From a checkpoint of a small transformer trained on Wikipedia.
Architecture: RMSNorm before each block, no biases in attention or MLP, untied embeddings.
Each number is 50 + 10 x the weight over its row's rms, rounded and kept within 0 to 99. Layers, rows and columns count from 0. The size before them is the row's rms in percent of the matrix's.

# layer 6 attention key, 64x64, rms 0.151, rows 0-21, columns 0-63
073:56 56 47 65 52 57 66 45 19 46 63 64 59 41 57 54 43 52 41 54 66 48 53 52 38 62 46 46 57 45 37 39 69 56 57 63 56 40 48 45 37 48 48 46 25 54 57 48 53 52 46 39 60 66 40 67 65 52 49 53 41 42 51 40
069:57 56 36 60 43 60 49 62 39 51 54 47 43 39 58 54 37 65 42 51 43 45 37 65 33 62 45 62 34 50 49 46 68 52 58 52 53 37 43 64 56 51 31 49 60 54 42 62 39 41 37 26 38 55 57 40 29 54 57 41 46 56 52 40
090:56 59 43 44 50 34 43 52 42 47 51 43 42 62 57 42 46 56 35 60 38 57 40 47 61 58 37 53 41 51 50 66 29 34 39 48 63 54 57 42 74 46 44 57 55 38 35 61 44 41 53 61 61 45 40 59 51 58 46 62 62 35 39 27
074:39 61 55 44 60 46 60 58 24 42 41 50 46 45 54 63 53 65 40 32 36 51 48 39 47 57 63 38 53 47 58 67 55 56 39 60 42 43 42 56 45 50 52 39 41 46 52 49 70 21 55 46 29 59 51 55 40 52 60 56 62 42 55 49
059:48 34 45 49 50 49 57 52 50 45 48 47 55 45 66 56 39 48 52 55 44 42 62 51 66 46 46 68 57 58 43 34 63 46 46 24 44 57 54 42 44 63 47 55 59 48 69 26 30 66 47 65 67 56 49 65 42 53 52 51 59 39 39 49
069:67 60 35 47 51 54 50 59 63 60 59 35 50 55 50 59 38 39 42 47 51 51 51 44 57 62 37 61 39 54 57 60 38 41 41 53 73 60 54 47 76 46 38 47 50 44 40 60 46 55 50 59 50 61 70 50 79 42 47 47 54 37 42 51
068:56 48 30 54 45 56 39 70 56 45 49 27 50 62 50 50 54 43 51 30 26 47 43 33 50 45 50 49 49 50 49 52 49 31 59 47 74 58 48 45 69 45 44 50 66 36 52 69 44 42 42 52 52 52 58 49 60 58 58 49 65 43 53 58
074:61 50 61 52 54 42 51 56 42 46 68 58 64 56 46 50 37 66 45 38 66 64 63 71 42 54 53 47 59 53 62 62 42 52 56 45 38 44 58 73 26 49 50 54 43 57 45 54 60 53 67 48 35 62 43 42 55 63 54 51 42 61 63 41
081:42 37 48 51 58 50 39 50 41 52 52 68 49 65 42 48 57 63 59 48 55 57 57 61 29 57 67 60 62 55 55 43 44 49 41 49 42 51 55 45 60 56 51 46 34 56 43 51 39 48 72 38 38 53 43 55 46 55 22 78 54 46 61 37
080:35 48 52 59 54 61 49 58 60 42 58 42 41 57 41 61 60 38 39 55 44 39 44 29 38 60 56 46 44 50 33 36 54 46 54 52 57 41 75 70 61 55 46 45 68 50 47 55 52 62 55 57 48 59 46 49 41 64 47 59 63 72 49 69
090:46 52 62 36 58 36 59 32 53 65 51 61 43 53 49 50 53 49 45 69 68 44 55 77 50 49 48 52 60 57 42 66 46 56 62 50 37 43 53 58 52 37 31 34 56 62 46 41 43 53 47 33 45 51 47 37 38 76 52 47 49 56 49 44
059:56 50 52 28 60 50 70 54 59 56 43 60 47 63 52 58 50 65 66 58 53 36 45 43 51 44 33 50 66 43 56 36 52 42 42 47 46 50 42 43 32 53 67 41 46 63 46 42 35 39 65 57 44 50 34 71 45 35 59 55 48 42 64 48
101:61 51 41 48 41 38 60 43 69 66 41 63 66 45 51 52 41 52 59 43 47 46 49 73 37 47 44 42 42 43 62 54 61 55 46 43 42 39 50 68 55 62 48 64 39 40 43 56 59 57 46 57 71 51 48 46 75 41 44 44 33 57 60 60
086:52 41 49 48 63 44 58 52 40 53 54 43 36 68 52 44 58 47 43 60 59 49 44 43 35 58 56 55 49 60 55 34 62 57 48 39 52 52 28 34 23 39 38 28 42 40 49 56 72 40 48 64 56 51 48 59 46 47 50 39 39 57 66 41
098:47 40 55 32 67 39 44 42 49 46 45 75 39 57 54 60 67 40 46 76 62 39 46 55 45 57 51 61 68 65 54 65 61 43 54 56 47 62 45 51 47 48 30 50 63 60 49 60 41 47 54 44 56 53 56 38 37 60 55 48 45 59 41 41
096:61 50 50 47 54 44 42 65 35 47 39 58 64 54 49 55 38 47 53 47 58 55 36 47 49 53 59 36 47 51 51 22 63 62 69 46 50 44 52 50 56 63 43 34 67 41 54 49 68 53 47 76 61 68 47 50 67 44 48 59 54 54 60 63
077:49 58 55 48 59 43 59 29 46 39 41 38 37 41 57 55 46 56 54 64 56 26 57 42 60 53 65 53 58 41 41 60 63 32 26 38 33 41 48 44 55 57 59 43 43 55 47 43 49 44 55 29 55 49 53 36 49 59 54 51 44 41 62 31
097:44 61 59 52 46 60 51 72 36 42 52 44 43 37 54 54 66 50 35 42 39 46 43 35 50 76 49 52 43 39 54 45 73 54 39 44 66 47 47 44 57 62 64 68 52 53 49 55 68 49 62 63 53 59 56 51 63 47 58 46 43 53 41 34
105:40 58 59 56 50 40 52 40 69 69 60 53 56 49 55 69 38 59 59 49 62 65 55 64 52 37 44 50 49 51 37 59 51 55 47 81 50 55 43 51 39 43 36 55 42 61 42 51 29 44 54 48 44 48 48 37 41 56 74 53 39 44 40 48
100:34 48 46 47 49 42 45 38 65 69 51 72 66 65 32 40 42 52 57 52 51 53 61 49 59 45 34 46 45 52 47 67 33 45 52 54 40 52 53 60 35 54 32 53 45 47 33 39 67 46 41 57 32 43 57 43 53 46 45 35 43 36 43 56
095:56 51 58 49 44 55 62 54 45 54 53 58 51 39 65 58 66 51 55 42 43 30 46 62 52 50 59 31 47 33 65 31 56 49 50 39 49 50 46 29 64 58 62 49 53 58 36 42 47 31 48 56 59 38 63 57 47 47 45 57 54 55 80 52
102:51 33 43 50 49 63 43 41 59 65 60 47 49 58 38 46 54 61 50 52 61 71 54 58 43 51 49 61 57 62 64 77 43 47 35 64 36 53 69 53 43 48 51 59 45 51 49 59 30 57 54 55 42 41 43 52 38 36 73 46 56 54 55 43